{
  "n_layer": 18,
  "n_head": 2,
  "head_dim": 64,
  "activation": "swiglu",
  "norm": "rmsnorm",
  "norm_place": "pre",
  "tie_embeddings": false,
  "init": "normal",
  "optimizer": "adamw",
  "beta1": 0.9,
  "beta2": 0.98,
  "schedule": "cos",
  "final_lr_fraction": 0.0,
  "steps": 4966,
  "dataset": "wikipedia_en"
}
Each number is 128 + 32 x the weight over its row's rms, rounded and kept within 0 to 255. Layers, rows and columns count from 0. Numbers have three digits each. The size before them is the row's rms in percent of the matrix's.

# layer 9 attention output (transposed), 128x128, rms 0.12, rows 26-42,89-105, columns 0-127
108:122141172103141150126041157181125112093064189124177142114148088131151137202155145129099157117120097156081108079183091067085148189150132117154104132126145117134133077105107107126115121089136148143088075156158129179144095092120100141078155095157169113144140183160162105142201117144126102124095107126173102129106101052136112070156090150137174159199102126141137117118087129143123144133077
110:123144147148133123137232118121185201103116180133126145115174151121174171150145164170081130087152154086114082157109097144099096083138107144078177121093116133117147101043121201110144157129140082162167185168113193088171055163150098147120111117122110109108167095116058145141115061149099099124150131127114125128120130118120093159122121130124156176108056146127133110153116137125091147104127
101:129115138107109119147068112120106148115113073074086163075129144126155131138133150103149099159152153173107120144092120120113132138189136179151130161128117147098146126141077140115155142121116140119192161192141189106099117091148099143151126082197098080104164089151079165060071078146107063127155097164143126149149116107177082091177130129172111189110122135159183075135117122074080192130164
099:117116094128138161199076126138142113160125104117147147081141146126102027091112130141106147169157097158082160091146156121156124118142146139118119168108156070078103090163151157113153134104185132135137113117145136134128170087091118103166155148104098150087134110148135115077098183146169166164096181135105112091160160131151115055152149169163093175100060068129176109086096128157034156148122
111:107123102107150127142143150082115086167186096100186161132134140199142161120136124088087147188170161071134097171167100114108142180142103066104123117155135101130082147120181149115082156075119066118141148077122116177120118119118177177200127123122110172079165084136124130125118164111093138100147163119171187073102143172146131105117118111140120069136111081078143078115131144105118192077119
105:135089124116095114082154085067072116108155179180091151143149227112100170126167113074104126140106165131107102078076114161143154129145110120094109137112137153111099111108149135120153129145066182237190110160134140151109088082149134138113192126120143186162099174148137126128101126152135156085147105149122115130171181159122157113161137155136162182103153092095163114131130114189109117150179
094:115132121095147126097178159123177124122143124173124153141154139137149107078126195076140135136111185150104120086104128113190187172099098141121106132059113118117143174120141151069072103133124135141116120082158124141091175141094135122159161160182077146122160095132062127160112185106100203145099191182105097073177143157113129075163151102176082102132121166104089175090096148148161113107117
096:164084116123094110104150115093076154145153106134114139168145122119187148207102126151122047153189121147118152092202096105107155146087123139101088173119110142084116112104163130106110147101094115177130135176116167138095118196121089131147214105097081176188134155131081102151097127072143102128118125080093138104094103209158107136174060145153155128141151114112114112096111108100159139136160
108:108114151100131182114078143098097138084085160098101127176115110112148092179149081149126077123118144104106102169135131144109118095178147118203135148086032158182092163083127104155168135137133105086170179122133118162163084187140118121136089112165146113118136115125177126123147065131102122111158117119183143169103046068145155214130112123064127162116099093119142158122153151142087117133131
104:131126102093158188110123081138129159135154134125094141122153148134114149065244101059133143125205166108201116127121131124189156178108121111157112133149098173080078134166131145112176119183174102076097161108126118123139080096156110119155125201124115096095191137139112131110152124207137172093131075088096122127108162141124158111126104171148132077121142157136129157122143092089131094107132
112:127165149087073099084209118111220122039108082163168114126094111128148103129107173140126181145110149127070084092078160121138138105129119122063173092127133125178176121119131145115141186106128136126188104142118105157120126124154149129128227080173168115118076118113119120117149112145095147086115110127104144129098077102107110164139111123114120117143109116163133092115217101160139190127116
094:110121054098154166127107107138143080116143096185117111123127188176173148104213095098158091124153113122175122101095136131158166177129144113185122120147092106058166071157105126084088152143107137202130096165170105116153175079105108145111149100087188106127116144160127123163134122123132119097142093162161142113138193214112134088087077130192107120103184133134124112115128109082124148131124
100:112115130096193171164133119114108110069130127109127109128152186095137159079135134071189105151085138111126150152132072117129123095204137106169113123135135082134148150138122128164130115212125159136160125192105082144107177105101135146144131127197155098116155120078134134116054111128073171081108149175197050124120138117113160102074170173134134131140127132107130128153097168177128143184189
100:100153123104141090116137148142133158156142168100135185168146108099138133159129162184114117137179107152076111119134132176094152120105103133097169170105130178172110168133142155121150152047152099103164143131126155164159105127123074121151179129127135096159164144197109076143182116164170113067132100021112162147075128080144086185133141142132138156172072093081169154113149102123086070120119
107:078109127100154119137135086153117111059137127103136163143131096040137113138077117075167125109178126120123095129108123168114088105141158122109094166093155168154197068162089137133116094103123097154126108184076109104083113166154107130189182071133164128129105157126128160147050128111108109075121077113100135145083154162151143200120140152159082153152155174071164106127173145107120149156178
110:136096168125183153210081102142047161145136124096130087113142158142099172114116076177122081116177126125122118174176111155098140030113156123134100098091055154090160140118093133122129141142125138105150173119110096155133084215165179156163127119134136153116125139149145116189087112126116089090167145124184126133070109124146133136138171098127127085132110146069101129087171184117093134143151
098:098151136082151103154147109119115160090097159137178136073181090170121175187094171091078139153162150166058133118147142170101159154099113138084118083133174119132164121118157167071103145064095120117140156070134155101122106171102147163089138174132127146086075151155064145148127162129126084111154130155107130168180110144077148108145148064149097177104142135054153102144161126138137152068161
098:113175155176115080125056096099154106129186101146107105097117125139120065174128148080127148119153132134103160134092126148106130137141121133085089091164121103089082141134188104118125152175136195132161134086089121156145161093138136199142208144104123118178156115103082131084100159176146102082069108103100119105116108127118095067183167131106150123175128135093136169130119124158070191190089
101:077084163171172122155000096097115109125150118094112117080137163114139084078133101156127070131144105133104152128089139122145076095136098107100152125150066142118093102138111148127154146119111120091157109216087155132127091128151094122135162118171060140145127092141155131131089153083122139154143127127144150062157121173129163050128156111132104118117152111169212132148123141161130071147181
093:128059123085154101134104158150080112090159094110185118083158073132140111102153071128133115149092100159107144136157150153099145167126107177098112189138100161186139192138130099125143119134185133117085055173093081076148149125099167096160112054166162122143108094117183101134137086074116153136154105175180167085152187101091153096137158148131145140136102112097089161145153127179150137146161
102:121151081127123170132204085091170117114132116130153150121115132107126125113138122144119129106140085080139079109099125109147082120155126073166127146151162212151115100130166042097093114130194154151078143101101132109104027192134138091119125159105120176153100142119163122146069100148100132106135070080170120138099130123067180168135065150166133112101110127141110163105091150167177164116090
084:118135168110150091101100171146122113082111102082108155162073120142069117100116092207098100129132123109136136165072098160141165087128167089068108136159169172130160107095136152149106156095148109111069159188055153142151055172123121107109130144182096106142127154114124112176166077130094085115168139109138130130144069167124127175134106091124115061076079171118144167106106181104116114147089
105:099114121119128111121055132146140150101075214159080184142108135135180099147103125168133110090135190111136187117130103123160149077097145153105127081112143157085150160119119179156190132172090116134151147158157100154149152137140160096082119117103077083142123135109177101147161183102169044116126116129086102145129082030138151135114184123104106117137113172105124149124170159100170085137090
110:145211150140117109150101164072191130134061080101101047151076100123116087111121085171112171138133096146159085149163130133121133071082143118202122120163141062125121093079076138076124153120135118120148083102101122097131099157153146115116127190126125088138081102137082090105118170104144088127078117084122131169119067135127131105140108082136098085112135118147081124113076152082179100129152
089:104135157126147127136197127177108143161106148134070123131159077104099113178132126168161094099162092108106124188106095136048148088090111112126104165168116157150128094125093108147149055109105124150125177084100119131192106186103107102173178120132164189167144086101165130144140114187159098133165158132098128118127151166103102120146110199092104114108073096106145112114092168110121195069091
092:044124121096122195113117124187166096094128156135167114152076191089122180109122158052134148148094050127103180156133126142145129133132077120120101055103138146160131108184140087109138121140140093112185140084145088114092153095097125154106098162129132137069134141118118151115083137181095088149080094154139139169109138169155119167082141119091094098154189138192124137173124093108105164108146
090:091062160059054145102142107114117110165126139123127137115120164149137168168110137112132149128094156101177162161174113104104169127073123150133106137153128138164170216134127172115138099157149089163163051196167149072124187065073149126157112123109146152174107085126110117099105137125124183135167139173143109103102167081093201105127157134149135162165121121100140117129176118124091168175117
090:157161130191146023180117153100116150119103095094167086089113120187107117108110083143071152110164173112166116131129115117058120082113184165124117167149133127082114132122122155121161089115092182143111107101117123107172161178162148105154131109150117082154086120106073108086178147139174133073138146118101100123162136095153173117160087152096088116122067157082115135093081191165147149145142
107:130153118090170238121108157130090160138092121093154081176143084130102093098154154137131132148111106078141154153168143108156145126078166135216120150117114162152128101125113141082183108069169070165145055182156129164176176130110108124122109126057117152071104114118130131101090133148141121139101077107108157078097154061139138112128160111108107154075191116112098140164121119097145130105117
097:132173090171120051120011106125139161125103164159178138127121144123137136096145120189132134155090195157132120111178095132053077064122142178167171096177172104152129128131131091194132118097107164103189146139106139159157163114111060118100179141175086119141092108079076107078114130113138133124111142176149146137132124098159097119144134076087174141127146141131150119134138114106145119117148
113:156097154153141096175142148127125106156134130128152190118174067123116126153109075143107116156166114103096080111127116133109105100141069128114119179128171156175165094091121134184111102123152170152034162070095104137167080160130173103140130152111181170126112174158150123136168086148145093118201169138111135152143115123100175185116111129118149069134019120168142101130084142160156126089118
092:116127158065103129160136148139188129096081087147136067120101172149118133110124111139126124057093171148157146130136173135146136139111108121062077055140108137112144106134094114177126153127089128093125093095135089176147121099077140166091098140174122094119104127123052184118150123118090116133108089162192141101078140174140191091086122090087085131081183154108125094141068188073133139109142
097:155140150099140090165166161167110126133172135111077090155116130190157113134124097130114104170125171117128131167182126151122155159118098198163123100138111049120134111126130070141164148134152147080122080119106071145194180122135197149118163113164089145062149176128082119127115123180141126102082161160155140099136147077127100078131161086101166099158116103128085154165072164042104140129105
100:107097123115130075148169142105101107134167166126089119145102172113185104177147123092119111132090165133149137098211091124186102200138088190110161152152144111130155197116136127164110090132167122112129141135227105076116147097122149146128109162166138162156163128144083146114126134136110158124137107180116085095200146057092171122150162074169132116157133138199113170164134112105125081159120
# layer 9 attention value, 64x128, rms 0.111, rows 26-42, columns 0-127
110:128143150117127095162146152148110177131127117147166163132183079116084131142110153096113093157119121106147121157164139111111081183106115116122057111144118143081094175117163142142171082141114087150119099117091125131124119080107104161131144151121130159158148091131170156142112068114070092089182199152104093161097199097143103137149091171062069183152181141129127106164148106134068089098037
102:157153088170057091127144118120151133192075113082125103169086136164068064096115141175144134142150130136200145073121120157128080122101101126122101144201089084094116107157138157125112135111064169114133104129102111134092129089125089158077142154103197176105102181151112087092137179146117069127144163119124127153141103129096115129050139128113144103152099092141178162128167165117139172073145
102:158128097178116185085083200143127174116119118085129141118131103078097104120178125158135152173137211128095124129130128138104133112073139125162087106132085074161131188122122182184117092122150156119108120117134094110160150096118137182152149159136218145063168111127118115142149144115104086157114153092134153117139082112150113139156207125091114086159121123158131120138109137092247135143102
093:153068099134090174099099130121104175080124187124141116105166154101141175141150103112159127177156155116165162117166134081102092117104114100130133110080118075138147172137127089121127152126105113109146129088058129067087131143174115163057082105093170106163079076112168228136125173126079177177139107127145121120089151164143085119143128114102156138113222117101132104152118141084130111090124
108:092155128113119187151104139129108137058118115107124097193205162070151124138221140135178146098118068122113177134127132124156114113098151151172122147091089137097110120089179067130092139140171148155120117140082148153111087098146061073138110171130201060123123168159074137125131141128091167157122136161118089132129137202133112149130064153122094156120107189136145138112123123161094118088121
106:161098117177100097078132189160118089149107133132136134121149129138172135142124133150119138107127171087103135109157144095151142159181134154108159141082110104125049137200144109144126160153172103070152187124143125079086108109148106184214156129118098152101166160080130168157103106116065154090100133120137059079118072114128135150081136132021101156161157122093122147102084128124096142150161
096:114142137144083140146125135061116067067130157154155178099102138123132154113112169104116115133205123119166140123146118109143146056119158121154139105053152097097146151128195104088156137099175162096119099144125138133116104167158155170047105128095155154110167131113129139124121159113159155081127157169123115115113120159129153116115092137099179155102101118171106159137149141106215088255116
095:119121171174206166195143152086129137145144129165115111146190086111083118150171068211162131059128160132132105152114122124108216113170158123132155107160141168110118152139096156097157189154121150059144119127119135161155113096095125163185096125144157123164081158147110117175136121086202083151129136127098103135102042132164129113117182132102171129088092118122120137142155126123142154112108
099:128172112128177070165135119164183141121168067097122163146131161149108092090121118140101155079153111151080143091112111142155080217184104156140101094111136122066136059150069145121116119122057217169118115121151103078149138125087135138094199116112175150154102091100103107160106161131112125125142138120082124166192157147120091107098157076157130141151155181123131094128109091161115138118144
091:164151096115123186079095135154139106147115104112139129159072134071173114129079173106114122150121097140079170165128089131161124185101096127127112152100142095147153115137205090102124198108122067103101115129170133090121183094143146108103132133118120120141174153152137106139136239133110178103093110095136129140102093126122090145031094117070150115098111118151166109067121133107112135079056
106:135150137117134096134111147157106112175129097125108128084159147090140212128123109127189121160139128192157146131101124190094100128172144118097105109167123108101112149111099137179092100177126198112096148154168136142099042184060130159166146196073149131202159136123119102119100116125132055101164130132090077131159161146150150189082096146136123162176114136102121190109141129098137115120177
100:171058182112134146119117147125119119141104146140104084114154057134122134125099152118099143145095142091040124187109114115124093131115131144105084172091152122094068161123164132141130156126174124168122169131118116155085144197181183111141103118165121141067139174139168164126121162104090120097151057066126091136122060132194122192130160174127098165130109174138137084120152103063089124143112
108:077085076125083163056137180159096086114150078152135087116090088160110119136112132124085127148113159131117156096187131126124156139056143154121171110083076128122123155112156084092135101047136109180133076113143155141103145099125160152160126153100067129095144127133121088089091171150108128136154197093120201146147141148117143117171128130178118172158166130147098164133125133053195080136120
101:111193140162118158149118155117139188131169123104097092106093165114114138154166129142152137142148098139162124162123088098142047163228120110118110154166123079127132104187136147059128149169128149138169111120098137096114115107080088141103086118122132115181148153049148129177150190099125107160134158165122117166142074101049126128120139153073175125126133129090065109137097097178074157126099
104:138134102172083167083133140068079160119062087201113101128176211135128181148131119148104113116061086121098102106132117172074157130126147093125201153088114099127116148154125155094172121115202177135136167128134117141119138125063101132134098175130093099180094149145147132072142159080088066099158130058133165142151081140103134119119142124117132145122136130143123112065107143140139086124182
106:121077137164127107124131126114168129130095095082155072121139146127116070125134123158144140098120132094095158097075175143068170119147136159166120118136139145129122108137102131086104134132133141201115079144140087117111120077060087077101150106144090077064042142112137120111107191096146162141145135064095188187166171152189095128146135106135122131123112116083171088075127089199083150151141
098:216118131129144128129114130090124097116107114082105136138138168129126103084171111073136132109133110126204114100141141165123101136144127158146111141086101134103135189123176114113171106185103146110127122159115108158113100094131040136130153165123221115108148191076138129152122150118067114139144156106139164063049178181184124111136097165129156108122104110158178118148156142215150133148182